{"activation": "tanh_gelu", "attn_scale": 0.125, "bias": "all", "optimizer": "muon_variant", "warmup_steps": 200, "dataset": "wikipedia_en"}
Each number is 128 + 32 x the weight over its row's rms, rounded and kept within 0 to 255. Layers, rows and columns count from 0. The size above them is the row's rms in percent of the matrix's.

# layer 10 attention key, 128x128, rms 0.131, rows 63, columns 0-127
size [ 98]
[[169 138 106 178 110 117 169 132 132 133 120 127 168  94 112 185 104 148 108 149  95 152 167 171 156 160 133 128 170 126 134  91 104 134  68 104 160 145 125 137 143  48 114  91  99 132  86 151 109 138  83 153 131 165 115 197 125  33 152 130  49 118 158 135 104 107 107 117 160 146 163 126 126 119 147 108 142 102 170  41 141 124 106 101 149 139 143 102  89 182 141 136  78 183 117 176 122 202 160 103 119  87 161 127 137 201 104 132 125 111 124 114 132 126 107 158 150 157 118  66 152  73 172 146 115 163 122  97]]
# layer 10 attention value, 128x128, rms 0.121, rows 0-26, columns 0-127
size [ 91  98  83 109  98 102  85  94  94  88  93  98  91  93 104  88  87  86  87  96  93 103  90  90  96  98  99]
[[117  70  98 144 140 135 125 165 117 103 177  49 129 134 121 124 107 108 160 139  83 101 162 117 104 167  68  99 148  29 114 197 112 101 123 154  82 116  85 104 200 149 164  96  80 120 116  87 195 157 128 168 165 154 127 138 183 149 123 181 121 106 133 115  99 135 137 132 144 140 108 140 124 103 128 136  98 167 197  76 139 131 127 112 131 118 127 156 123 129 151 153  84 161 136  78 179 123 106 187  96  98 118 146 143 110 116 141 132 141 107 140 145  97 184 161 121 113 135 150 150  36 183 189 136 130 129 130]
 [149 117 126  99 136 138 152 134 129 140 138 178 162  81 152 113 134 141 166 109 135 166 140 143 130 124 113 140 135  97  78  76 109 161 153 137 148  87  90  99  91 121 155 117 140 169 119 143 127 183 102 126  85 163 153 149 180  97 133 129 137 164 150 148  93  80 126  93 117 150 118 174  85 117 160 203  98 147  80 115 174  62 106 126 165 121 164 135 133 134 106 114 179 144 121 118  71  87 124 139  91  49 124 151 143 122  88 164 165  95 131  81  62  87 126 155 147 144 128 186 172 214 100 183  64 103  69 101]
 [ 93  74 138  95 113 116 169  97  68 103 123 132  79 150 118 157 113 171 142 137 148 105  91 167 119 151 166 118 139 115 174 185 107 134 137  97 114 128 138 177 197 161  86 135 125 124 135 137 147 115 141 111 139 164 119 121 169  55 131 122 102 156 127 106  97 157  60 167 124 116  79 130 171 116 124 141  73 164 180 119 119 123 146 100 129  80 118 131 166 125  60 145  76  94 124 146  91 131 133 176 134 123 165 107 183 124 136 156 144 157 144 209 135 155  63  33  83 135  91 140 148 148 108 137 193 136 126 180]
 [146 130 100  79 114  48 130 123 150 125 130  86 166 151 133 158 160 116  84  96  63 120 109 188 122 138  91 148  94 123  98 138  73 156  99 119 107 175 125 140 143 167 143 113 125 171 128  92 199 152  98 149 148 105 104 111 177 117  95 106 143 115  98 167  70 181 173 144 144 115 135 110 153 148 117  70  99 110  92 137 135 112 108  52 178 146 176  79 110 120 156  95 111 126 162 109 132 196  90  85 148 137 134 137 178 132 138 130 148 136 117 129 104 120  81 123  71 120 130 113 105 174 164 229 165 110 168 100]
 [127 116 134 150 164 173 111 108 207 118 102 101 142 107 124 108 140 118 197 131  99 133 157  94 132 131 192 112 104 123 143 137 141 110 119 175  64 142 103 116  57 212 158 174 116  97 122 131 121 148 146  77  80  49  77 140  96 116 170 135 149 159 142 162 118 169 126  90 154  83 144 189 140  76 159 181 144 121 111 134  58  99 131  85  96 117  80 164 138 144 176 136 174 161  75 134 101 119 112 150 167 109 117 106 150 140 128 171 178 131 126 159  96  83 131  84 121 103 115 106 105 124 113  71 116 120 110 159]
 [ 81 142 134 121  58 131  84 106 153 136  71 115 169 107 143 150 174  89 110 112 145 118 131 160 148 117  66 152 139 144 158 144 135 142 113 144 132 141 129 132 164 145 136  68 163 109 100 137  93  87 129 136 130 156 148 123 139 136 114  79  97 177  83 140 108 166  69  82 102 132 115 115 112  86  88 113 155 152 151  97 185  51 145 114 168  67 155 142 199 142  66 141 186 114 165 114  82 187 110 117 107 177 122 104 122 108 127 143 105 221 199 116 111 145  91 165 119 154 115 124 135 167 138 179 120 157 142  90]
 [140 110 188 116 126  88 192  95 123 168 152 143 188 163 129 115  95  78 178 151 145  90 150 143 131 144  95 115 151 112 103 163 145  73 165 123 167 110 146 148 163 142 165 110  90  89 159 139 148  98  76  86 158 172  90 163 184  73 102  80 110 138  92 148 132 170 151 147 129 131 123  98 156 138  90 170 167 122 174  95 210 114 140 123 162  87 164 130  77  79 104 148 103  95 137 113 126 134  97  99  98 129 178 138  61 121 148 133  73 106 147 125 136  99 163 166  98 100 135 160 162 157  97 199 170 119 129 106]
 [ 54 204 116  89  59  90 106 137 150 114 139  53  80 111 158 187 146 178 137 140 147 119 116 195 169 142 122  79 164 152 174  76 178  88 104  94 135 132 131  68 134 124 109 144 149 139 119 133 127 143 128 124  79 155 160  95  92 168  85 132 150 140 126 144 125 132 167 152 103 163 154 132 192  97 104 117 158 111 156 158 120 127 107  99 113 118 103 149 138 151  58 143 153 132 106 162 114 125 138 105 114  74 121 108 148  52 117 132 183 158 167 134 159 129  78 154 193  96  84 153 122 113 143 165 135 165 165 126]
 [114 110 137 129  88 138 205 100 135 112 104 108  73 112  95 115  74 106 183 112  76  96 141 154 111  94 140 168 122 147 156 105 101 172 129 150 139 111 113 142 138 156 106 131 159 128 193 119 160 144 157  86 128 173 117 145 125 133  95  96 135  75 150  97  78 177 165 119  97 121 120 108  52 159 167  91 138 111 142  97 109 166 115 123 107 216 112 160  72 137 133 150 123 114 131 141 162  50 128 112 140 145 148 161 185 154 165 169  59 130 130 110  85 199 181 134  89 165 160 153 102 114 130 105  90 141 181 112]
 [141 169 191 170 121 146  67  72  60 138 175 144  56 115 209 137 147 157  81 188 114 137  93  78 161 218 127 128 132  98 126 122 107  76 126 144 157  81 132 155 123 164 111 170 124 156 137 159 101 103 124 148  86 134 122 141 131 162 109 144 172 134 156 113 150  73 146 151 185 140 108 130 131 136 167 150 115 129 150 127 114  89 116  97  90 146 116 143 128 148 110 107 163 199 119  86 148  45 150 171  87 109 138 101 136 158 103 142  87 169 148 171 122 130 127 139 141 107 152 147  63  94  94 117 117 133  93 133]
 [ 42 167  89 144  91  99 177 134 118 188 137 131  82  88 104 134 105 143 106 134 144 102  61 177 106  92 114 150 121 161 118 188 125 139  93 170 110  82 173 118  68 136 181 127 175 123  78 106 169  70 120 143  78 102 106 110 170 174 115 121 121 151 104 125 143 110 100  94 147 127 124 156 145 144 183 118 101 133 173 109 164  92 133 129 169 107 138 145 123 140 144  82 132  86 150 177  76 161 143 201  86 137 114 192 118 123 188  86 108 138 156 140 134 119 104 139 134 105 146 115 146 184  66 143 122 147 110  83]
 [ 69 164 129 202 108 152 121  97 163 147 160 141 108 151 127  81  88 158 105  56 137 160 109  60 144 156  78 128 149  79 187 102 189  94 132 102 111  99 109 156 182 147 154 142 141 157 145 123 118  97 127  95 135 197 102 197  98  85 128 159 130  80 115 166 126 105 109 141 131 114 111 133 188 114  60 109 185 121  98 145 106 122 120  88 160  91 168  86 103 157 136 101  92 132 160 155 103 138 128 114 110 129 104 152 153 163 122 131  96 105 204 114  97 158 145 107 178 157 112 178 105 106  73  93 124 155 114 120]
 [151 154  93 131  81  82 134  94 175 139 126 127 179 128 153  92  93 150 146 112 114  80 151 116 129 178 159 140 109 113 175 138 123 146  36  84 139 154 153 151  43  77 154  99 138 128 122 104 103 143 105 137 194 111 146 127 169 103 183 166 160 136 170 143 151 118  87 202 125 147  95 145  77 194  73 101 138 155 125 102 189 101 131 141 135 127 136 117 154  91  86 148 113 173 114  97 126 164 141 123  77  77 159 135 126 132 187  86  69 114 140 136 153 141 147 105 106 106  87 119 119 156 101 157  85 126 179  96]
 [145 158  92  82 117 130 121 167  55 168 135 142 163 154 150 131 165 176 123 140 125 121 154 123 130  82 151 143 140 185 129 165 100 146 173  99 112 144 106 123  87 167 119 160 184 127 187  87 111  88  66 128 109  87 137 138 134  65  64 135 116 125 122  90 116 105 154 194 113  79 112 145 171 145 164  86  87 102 146  30  75 168 138 144 127 107  95 140 173 126 126 134 158 119 133 124 188 105  77 180 127  97  63  82 147 104 149 160 169 142 133 138 106 107 148 102 104 132 131 163 182 142  86 107 160 138 130 149]
 [182 137 128 166  98  56 126 174 144 117 134 131 147 126 163 163 102 161 131  81 155  95 112 107 206 169 135 171 105 165 140 115  94 155  80 141 126 166 131  65 105  96 180  74 115 153 166 144 191 170 146 171 131 141  91 121 168 161 139  80 145  90 199 160 117 139 122 106  85 112  87 109  83 123 178 142 119 167 165 139 170 153 153  96 121  61  91 135 115 102 117 144 133 133 117 141 115 136  58 109  90 171 129 132 147  63 118  89 160 129  96 155  91  98 190  86 108 130 145 124 123 131 124 109 106 136 173 161]
 [178 155  88 119 121 139  86 139 117 133 128  72 100 151 153 136 147 116  89 138 134 126 112 163 173 161 110 141 136 124  99 201 147 160 141  52 107 146 103 131  76 151  90 130 114 159 171 112 111 104 129 106 107 177 150 119  42  82 120  69 148 164 160 126 165 141 119 165 103 140 121 128 161 117 130  66 126 159 160 127 169 114 166 149 181  77 202 109  66 159 118  71 192 150 196 128 102 133 119 136  93 152 122  85 128 131 135  78  94 110 166 132 109 121 128 115 147 104 114 116 167  93 169 168 136 101  71  73]
 [105 144 146 149  70 136 157 159 122 154 152 103 150 161  96 202 119 173 123 152 162  85 173 121 100 174 120 123 161 171 116 168 119 168 110  78 139  95 140  49 169 142  59 113 109 112 149 111  71 134 139 132 141 107 183 133  88  88 105 133  95  90 147  96 122 112 127 131 141 106 120 148  83 204 107 121 150 153 179 138 190  77 159 115 105 123  74  82 126 151 121 111  96 102 167 111 109  50 127 145 158 147 193 108 128  77  91  92 133 124 104 167 121 124 140 135 103 136  75 145 185  99 156 125 176 167 140 122]
 [132 134 104 166 148 146 113  80 133 117 127 128 116 119  89 152 141 112 157 116 104 110 170 106 168 176 150 164 129  88 104 124 125  76 114  87 178 134 129 181 123 151 141 125 175 112 102 146 164  88 134 115  32 134 117 105 111 106 143 136  61 151 122  81 102 132  82 167  86 122 160 201 159 205 107  91 138 183 147 150 108 118 136 126 104  91 111 191 129 106 114 193 182 123  98 152 138 103 148 148  89  90 103 141  77 116 117 137 187 159 197  99 125 115 134  83 164 142 173 102 174  90 147  74  84 135 148 111]
 [135 135 139 113 180 147 108  89  92 134 124 125 183 118 138  96  82 142 122 151 145 149 156 147  79  71  71 159 123  59  92 125 149 163 183 129 105  98  84 100 124  80 146 165  86 198 185 131 132 129 138 151 132 127 157 159 171 150 120 109 131 102 116 121  99 133 128 122 131 105 134 135 140 138 160 171 176  36 129 125 187 116  88 139 132  93 129 100 144 162 113 134  79  98 132 147 111 125 120 129 114 108  88 156 103 131 108 127 203 157 161 155 106 197 142 152  78 132 138 123 170  80 117 189 148 175  75  40]
 [144 113 100 143 115  84 127  39  81 121 140 114 147  84 109  73  76 131 127 113 136 142 201 209 123 109  97 147 127 102 117 155 174  97 166 188 123 137  94  93 147  76 139 143 126 129 145 137 110 111 186 113 118 192 142 113 174 129 105 141 154 113 119 145 160  75 142 126 171 109 123 177 166 143 114  98 166 129 183 145 137  90 152 158 105 163  90 102 151 179  92 103 142 113  95 128 107 122  82 163 128 119 143  97 137 111  95 175 152  75 119 102 106 110  92 129  62  92 161 177 149 107  84  92 164 110 188 177]
 [125 141 136 180 188 150 116  97  83 138 146 143 168  97 157  51 149 138  83 168  59 137 183 152 151 125 138 132 109 138 173  89  90  59 178 191 116 105 152 127 140 159 165 102 115 107 126 134 157  84 105 121 121 112  59 141 132 137 112 106 123 136 114  88 151 124 142 117 166 142 134 183 121 162 138 105  91 145 152  78 124  89  72 113 137 137 125 113 188  63 127 156 111 148 161 155 108  95 153 102 168 147 121 159 148 105  52  99 157 125 123  88 127 112 128 215 147 120 113 184 119 182 159 118 130 141 179  84]
 [115 108  86 135  83 107 209  77 139 131 136 158 142 158 115 120 163  94 115  91 159 150 102 174 103 139 169 164 161 173  71  75 134 117 121 178  94 137 141 138 110 172 153  99 112 144 150 127 121 115 113 173 134 117 128 117 196 160  68 114 128 104 134 106  89 123  75  98 114 122 180 120 146 145 126 111 185 130 128 106 167  60 123 108 142  98 125  65 156 144 156  91 206 143 126 145 118 167  87 113  59  78 119 163 146 130 148  83 122  65 128 156 114 163 108 176  77 134 141 119 100 144 127 214 135 162 158 121]
 [111  60 126  85 135 168 136 172  80 142 121 134 122 123  79 116 148 175 127 161 176  69 104 127  97 157 168 189 138 166 118 113 116  76 154 195 108  97 104 161 139 126 103 155  76  57  82  61 141 188 178 126 135 102 147  94 137 114 127 144  77 127 115 135  88  71 139 184 113 134 140 137 159 112 170 111 176 109 126  88 186 128 180 114 159 132 139 138 126 167 111 164 126 112 128 168 120  64 103 134 113 113 139 156  89 130 135 142 122 117  81 167 187  68 141 154 133  84 137 138 136 149 167  66 149  99 112 119]
 [132 174 203 159  97 137 138 102 148 103 155  69  94 183 144 133 115 135 119 105 152 107 156  84 157 146 155 130 156  85  75 133  97 152  78 138 161 147 193 110 183 138 163 105 126 106  87 138 202 168 122 136  88 161 139 147 178 153  90  90 111 135 120 165  55 104 142 102 107 163 139  98 140 131  76 107 169 146 134  91 106  81  86 144 181 162 173 137 170 149 144  96 120  98 115 121 182 148 127 122 167 172 128  77 103  60 210 124 108 137 143 111 115 119  97 127 132 125  93 150  75 101 102 136 136 155  90 123]
 [ 59 104 136 132 148 129 141  92 129  92  94 161 134 140 115 161 104 146 101 123 170 185 137 105 132 149 106 144  92 113  96 101 132  73  77 130 151 140 140 159 119 140 144 166 115 151 102 101 194 122 113 175 126 162  94 136 151 149 142  36 129 179  88  80 111 104 101 137 168 134 135 129 101 189 153  47 118 145 109 110 100  92 179  98 123 155 144 165 177 177 142  99 138 111 132 104 106 179 169  80 126 121 208 116 129 112 148  80  94 125 101  53 162  96  84 153 101 120 122  95 111 123 181 184 160 146  97 113]
 [ 79 137 176 115  83 121 112  68 133 130 105 107 161 157 143  97 221 108 144  86 139 152 149 107 131 150 115 136 152 116 117  89 171 202  83 131 144 135 101 103 103 119 131 137 130  96 110 109 125 129 114 170 167 161 104 135 155 136 108  90  81 159 102 138 152 110 108 139 148 195 111 130 164 163 182 138 144 107  82  73 130 146  78 207 102 115 108  87 103 131  93 127 116  59 154  95 129 151 111 164 166 126 137 202 138  97 114 151 143 202 123 173  32  92 165 100 151  91 138 133 151 117 103  90 107 133 123 129]
 [156 125 159 142  92  70 119 102 165  93 156 144  87 159 102  87 137 172  95 101 188 141 119 106 143 145 146 136 123 184 119 129 106 165 132 153 161 168 177 118 175 101 133  55 112 140  97 133 150 115 143 215 144 124 163 133 110 117 135 102 122 115 115  78  73 205 107 103  90 121 165  35 141 147 135 206 132 102 139 107 104  35 141 120 146 151 160 116 142  76 165 137  79 166 139  94 122 166  85 108 112 143 141 145 129 109 170 150 114 165 172 108 124 104 117 157  73 121 138 154 112 174 134 109 113 165 129 100]]
# layer 10 attention output (transposed), 128x128, rms 0.198, rows 0-25, columns 0-127
size [ 94  98  89 105 101  98  84  89  98  93  96  97  89  99 101  94  91  97  88  94  97 103  91  97  94  96]
[[136 107 152 157 129 105 111 148 128 154 132 172 122 127 122  88 144 154 144 173 165 101  87 137 135 102 159 121 131 164 127  68 120 119 143 147 168 174 172 198  55 160 140 176 179 116 140 158  83 151 165 150 102  90 102  93 128 106  85  90 125 172 134 129 156 119  93 103 160 134 150  67 190 115 143 153 126 123 130 109 121 168 103 103 111 126 184  71  99 136 167  86 102 162  82 134 129  54 133 137 113 175  91 149  69 135 117 181 119 158  91 125 166 126 147 114 124 191 105  77 131 127 100  55  70 149  78 155]
 [ 90  97 149 177 144 164 152  78  98 146 116  65 152 162 136 154 121 122 115 120 147 118 136  99 117 122 157 121 105 117 176 139  70 117 129 122 118 133  99 162 174 167 126 125 202 153 162  85 124 117 123 161 127 126 150 110  82 145  91 139 108 119  78  96 167 152 184 123  97 147 145 114 164 134 145  62 121  99 141 135  36 117 105  90 115 132  94 126  87 159 141 142 118 159 187 144 181 148 107 174 135 182 137 150  79 102 165  68 126 152 110 206 157 151 126  97 128  70 143  82  75  99 106 114 121 194 166  81]
 [164 116 105 159 157 141  81 122 164 112 111 167 169  66 158  65 116  97  77 197  97 148 171 142 143 128 114 145 129 114  95  75 188 111 154 118 158 166 151 103  43 136 132 114 120 120  82  97 157  91 138 119  89 129 145 182 117 148 102 169 133 123 150 171 182 133 124 104 143  82 173  99  56 171 102 115 161 128  90 110 141 169 140 104  89 108 106  84  90 109 169 125 169 170 134  84 187 115 133 127 125 142 126 171  79 132 112 137 190 101 125  48 115 126 143 190 133 117 161 140  96 152 130 156 127 108 122 123]
 [147 159 110 128 149 209 152  96 191 121 140 144  70 113 142 168 171 133 164 134 197 163 133 113 116  84 133 165  56 160 155 133 210 154 113 151 176 149 130  97 144 116 127 160 101 132 165 150  96  89 141 118  63 141 146 108 161 136 109  85 109 119 163 136 166  79  51 132 126 145 122  84 123 112 110 196  79 160 112  44 110 128 118 146 102  89  94 145 115 132 108 118 153 135 121 112 155  99  92 169  87 160 171 111  88 144 101  83 141 118 169 119  91 136 179 115 140  97 109 102 154 136 100 111 159 149  79 116]
 [170 155 122 186  59 100 129 131  74 113 118 174 170 130 105 196 115 155 136 134 133 150 119  98  83 130 122 125 128 139 113 105  80  82 163  63  83 115 147 125 197  90 132 112 145 145 109 108 105 153 121 137 167 142 172  86  92 153 107 146 179 122 112 137 118  97 185  86 117 203 133  94  97 161 157 120 149  88 163 134 181 195 152 162  72 136 124 116 103 123  91 130 109  78 127 136 147 143 115 154  98 124 174 156  85 119 112  87  63 171 157 137 151 103 164  84 139 104 156 106 172 110 189 152  76 116 134  98]
 [125 175 123 108 165 238 199 130 191 132 113 145 108 160 123 148 134 119 115 133 136 179 134 103 161 165 145 149 165 126 103 137 174 186  98 169 117  73 128 153  50 100 143 149  99 137 144 109 120 101 155  41 155 148 127 145 140 126 130  84 132 104 158  47 133 107 177 132 154  97 173 129 140 123 107  95 112 127 140 160  85  85 117 152 109 129  98 157 116 119 135  76 120 133 125 109 193 106  69 149 128 131 128 134 113 139  59  68 143 114 115  98  87 153  99  86 137 120 170 132 107 128  92 142 146  79 182 132]
 [123 116 104 113 150 146 101 137 158  64 104 119 112 104  87 121 172 170  86 174  72 173 102 115 186  93 129  87  72 160 174 137 145 157 114 190 108 158 144 134  60 132 103 137 165 141  95 132 128 125 163 158  76 152 136 134 109 151 123 128 130 142 147 147 153 152 100 177 147 134 110 149 125 103 135 108 107 163  56 136  80 109 129 119  96 153 144  74 169 148 158  71 105 181 131 131 139 171  80 157 119 166 124 106 205  89 141 105 161 105  98 117 143 169 106  80 121 149 152  59 112 172 112 115  67 209 120 130]
 [187  72 113 174 170 124 153 125 125 170 125 109 149 118 135 113 121  86  73 128 138 131 144 131  86 177 159 140 144 165  57 146  93 182 134 154  91 180 159 154 113 138 159 108  95  99 154 109 122 168 109 125 168 128 145  61 114 108 164  84 161 109 102  70 120 194  93  91 125 119  92 106  30 132 112 114 102  70  88 102 127 115 202 161 138  80 195  97 103 102 157 156 140 131 118 133 117 150 119 132 164 177 184 121 111 171 122 142 136 145 156 130  70  79 129 117 153 168 180 109 120 106 120 124 142 139 121 111]
 [132 150 113 154 129  96  74 151 150 112  94  86 169 141  88 134 121 124  91 159 113 136 134 164 127 159 126 121 146 130  71  94 175  90  79  97 157 129 151 149 139  56 184  77  68 125  67 126 161  86 135 158 172 106  89 141 155 119 116 156  96 156 100 137 172 107  94 152 147 152  48 153 215 127 134 106  84 138  95 163 150 141 153 151 161 100 176 111 178 109 148 148  85 127 125 138 136 103 132 121 159  58 100 126 110 152 133 145 104 162 107 128 167 119 144 101 132 133 119  89  74 159 176 169 137 124  96 219]
 [ 94 100  71 115 122  66 134 143 178 162  44 108 136 142 112  83  72 133  98 142 181 118 205 137  88 136 116 152 153 167 121 153 147 127 194 111 101 186 118 115 123 136 135  70 161  60 111  85 113 165 126 132 128  97 136 132 113 101  85  91  86 155 129 145 125 177  82 128 106 142 155 209 119 159 138  43 132 129 124 105 154 126 150 120  84 131 184 122 108 166 106 149 131 100 101 155 149 166 156 125 155 161 106 161 137  56 143 129 146 151 111 118 145  82 167 127  87 124 107 148 196 151 135 157 118 143 146 145]
 [148 121 124 127 169 194 134  86 178  92 152 160 105 111 157 109 170 103 142 106  91 163 155  93 142 187 150  79 177  49  89 135 151 106 116 136  47 215 155 148 194  98 111 102 154 134 130 142 133 123 119 145 133 145 181 175 125 104 113 134 131  72 145 147 127 143 126 134 166 204  80 114 148 103 108 160  86 134 118 156  80 118 154 119 161 110 172 120 130 143  90 113 168 133 121 109 154  87  94  69 175 147 130  73 115 126  52 114 165 125 118  99 111 151  79 100 108 157 138 141 100  77 147 143 113 123 121 102]
 [202  83 114  85 110 129  80 149 124 117 145  93 158  99 147 103 173  98 129 163 112 118 135 121  88 133 138 128 188 102  71 165 116 158 110 167 126 186 116 124  49 158 115 153  68 161  85 103 144 144 118 150  94  82 177 144 153 125 177  94 103 172 157  74 190 105 125 107 170  99 117 108  92 159 135 153 129 100 176 115 106  89  93 107  99 153 126 169 177  83  77 124 126 146  54 145 127 108 139 154 120 169 126 116 146 157 134 140 164 140 109 125 143 103  89 177  94  82  97 106 158 149 206 136 140 130 165 152]
 [117 107 124 103 178 139  84 133  96 160 144 166 184 151 120 120 174 161 128 111 121 163 122 150 132  78 110 120 118 128  70 141 135 136 166 188  78 111 144 113 189 180  90 159  98 181 149 121 126 133 166  66  43 118 141 173 105 150 110 168  87  99  83 149  79 129 205  99 123  99 164 103 166 126 147  72 132 117 117 142  99 119 125 118 138 125 128  95 136  95 143 130 125  92 131 155  96 163  67 124 100 204 112 196 136 149 147 124 142 103  98 128  88 118  90 156 109 165 107 169 170 124 118 154  90 169  59 109]
 [ 87 140 178 194 125 120 105  80 145 123 134 105 121 114 124 120 105  90 138 119  99 157 132 110  96 152 113 105 112  74  84 117 161  90 110 145 112 119 168  88 198 127 163  77 170 179  98 122 151 146 174 174 120 159 124 100 122 141 141 116 125  75 160 132 135 157 140 149 124 127 123 138  81 105 192 180  74 238 107 199 173  99 142 134  90 157 122 151 118 177 160 120 119 133 118 165 101 183 191 138 111 120 154 138 112 149  49 144  96  57  89 104  90 121 126 140 106  95 116 124 107 122 130 120 144 155  79 110]
 [178 150 167 108 185 126 118  81  82 173  97 148 119 102 112 139 168 130 120 141 104 166 148  95  63  87 127 137  43 117 117 143 130 127 131  82 154 128 118 203 153 111 108 133 123  69 141 156  62 113 136 120 135 108 178 161  82 148 123 202 102 159 127 129 135 134 148 150 145 143 149  96 167 166 112 119 104  88 133 107 128 135  97 148 155 191 104 117 122 115 132 124  99 127  91 118 160 109 164 112 124 101 195 133 102 173 123 194 149 135 104 103 111 191 120  70 211 153  53 137 137 118  85 120 135 136  69 124]
 [ 96 155 156 144  78 130 160 134 146 118 143 197  79  56 144  99 142 178 142 146 114 179 161 104  94 138  75 142 192  91 107 125 137 129 141 176 154 175 105 133 150  98 153  78 131 126  81 160 147 108 159 135 104  64  56 164 174 111 178 150  91 118 115 103 102 177  28  63 129 114 138 137  85 135 124  74 121 144 127 104  98 119 113 146 103 163 126 138 156 145 137 142 169 100 119 133 106 155 139 171 146 148 130 117 134 149 103 123 140 175 168 145 103 137 105  90 100 172 126 113  82 129  66 160  91 161 180 150]
 [138 128 168 114 153 120 121 114 139  63 145 119 127  60 145 103  69 108 131 108  84 165 101 141 108  37 111 164 115  83 145  95 122 123 199 106 156 157 168 161  70 120 169 132 123 103 150 119 135  71 171  84  99 146  92 184 145 111 115 106 134 157 152  96 128 132 109 164 105  91 147 129 184  98 116 146 132 114  83 176 141 105 110 156 137 137 199 122 107 140 147 146 161 105  78 117 120 218 134 125 177 144 137 111 119 180 166 158 155 121 123  94  93 147 110 136 149 158 181 144 131 149  97 146 137  25 127 106]
 [ 90 154 134  74 127 137 138 162  86 167 109 189 128 134 184 128 117 122  72 142 152 169 113 149  51 135  98  88 115  74 153 109  90 189 153 139  89  26  87 144 126 107 135  85 114 129  86  73 118 150 139 111 194  95 125 180 159 112  86 113 184 125 143 125 169 172 106  72 149 140 141 113 101  71 193 179 158  86 117  88 128 137 120 124 176 126 152 122 156 154 164  94 125 168 130 138 120 144 144 117 143 171 152 114 151 177 140 109  84 128 100 153 132 128 123 162 104 111 144 163 103 152 134 156 157 100  80 110]
 [ 78  84 139 195 141 173 207 150 109 164 108  95 110  84  97 129 145 124 147 127 116 110 155  97 158 116 137  89 167 127 145 135 122 129 131 124 183 202  86 138  91 144 126  75 181 146 117 123 111 193 147 109 115 156 104 143 170 120  82 177 126 128 175  80 161 113 117 157  86 125 144  56 136 134 138 198 130 108  90 153  80  82 145 103 157 153 154 149  48 138 124 103 182 171 182 139 118 129  74 102 125 148 126 103 183 110 130 115  96 112 105 133 132  97 102 119 119 140  89  96 118 138 151  76 121  83 177 152]
 [ 68  77 138 155 180 182  95 159 168 115 101 100 106 150 113 118 131 149  61  99  88 117  91  77 149  95 152  96 150  80 150 125  33 111 110 174 188 136  92 143 108 139 121 147 167 127 126 108 158 192  99 168 127  97 111 140 147 162 133 112 121 141 113 125 143 158  94 162 109 175 193 144 113 119 160 170 157  69 106 174 166 110  72 126 141  77 154 153  89 130 154 136  89 119 160 152 120 151 126 118 154 135 106  73 133 166 149  95  77 134 106 104 150 105 111 162 159 151  53  91 148 144 171 174 139 136 127 108]
 [145 148 103 109  81 221 132 135 160 134  93 142 102 177 155 194  80  82 131 107 194 130  98 141 139 129 111 190 122  95 101 139 102 128 100 136 111  88  98 135 132 131 148 149 186  92 122 118 132 207 123 140 190 184 141 131 130  75 150 119 132 110 118 122  65  80 119 175 164  98 123  48 100 107 156 143  96 137 106 188 155  91 100 134 113 100 137 133  96 177 116 110 126 102 116 135 159 174 124 175 114 119  97 105 134 145 143 122 109 145 158 134 171 157 149 125  68  97 108 114 153  82 108 129 157 166  52 167]
 [111 148 150 121 192 233 138 177 188  77 111 133 114 165 133 126 103 123 107 137 110 126 158  60 161 113 118  94  82 169 167 168 165 188 108  94 155  74 115 144 159  89 126 144 136 151 150 151 157 157 152 117  92  85 169 118 145 145 127 104 167 127  32 112 116 160 181 137 163 143 100 137 119 120  77 193  82 132 113 134  75 145 121 106 140 137 145 155 148 146  67 100 131 110 159  95 133 137 125 133 118 165 140 131  61 160  81 128 120 162 100  86 121 105 153  88 128  90  99  84 120 152 154  82 132  95 119 107]
 [146 159 115 136 120 127  90 110 100  57 128 118 130 194 144 112  90 140 100 188  83 160 145 143  63 119 150 101 118 160 148 104 135 119  97  94  95 161 200  78 134 167 142 109 122 123 141 165  93 142  61 145 104 155 111 207 153 100 135  92 149 121  88 141 109 161 126 133 158 123 162 169 107  85  73 159 155 120 177 139  80 124  88 114 101 175 153 117  74 120 121  58 100 171 143  79 167 168 150  81 149 148 131  81 138 162 132 129 164 136 129 125 188 112 161 156 125 168 118 142 133  54 143 147  81 156  98 126]
 [135 131 119  52 119 112 100  86 182 167  79 178 217 167 126 150 127 119 108  95  94 127  80 121 136 141 121 158 144 183 153 112 215 147 106 132 121 174 102 178  94  68 109 179  50 136 185 131  84  94 136 168 102 135 135 116 145 129 114 102 142 133 100  87 133 149 102 169 148 101 121 123 158 157 110 131  91 119 114 131 135  98 181  98 143  80  85 149  91 126 114 105 108 128 141 121 128 161 139  97 167 137 128 115 126 158 110 141 152  74  96 130 158 111 156 163 134 167  99 103 178 164 181 167 102 107 147  48]
 [135 176 137  81 124 224 139  67 189 140 152 140 147 137 146 143 132 111 130 139 117 106 119 165 191 151 122  99 150 146 140 110 154 159 122 145 140 160 130  76 126  69  76 128  95 111 161 122 106 145 131  79 137 139 104 177 182 110  89 120  68  88 124 140 111 211 144 108  98 155 127 103 129 108  99 136 161  99  88 121 121 126  83 157 168 116 125 136 108  82 148 106 135  97 140 122 182 114 138 177 151 159  61  54  85 181 126 121 150 148 165 132 121 139 179 117  90  99  73 108 197 156 123 134 136  98 137  63]
 [152 129 146 147 197 141 166 136 103 148 125 146 140 106  90 167 125 105 126 164 178 113  94 139 153 118 165  92 139 144 154 159 116 130 120 108 105 144  98 133 193 118 182 109 119 195 113 158 118 127  78  78  81 166 161  78 130 122 146 120 158  75 167 121 161 151 123 154  69  43 142 175 132 134 147  91 184 123 105 171 130 123 136  85 137 148 187 148 113 103 140 100  99 146 113 109 150 140 121  69 126 131 123 113 131 144 142  89 106  37  54 119 206  98 120 120  99 124  89  84 131 172 113 163 159 116 132  62]]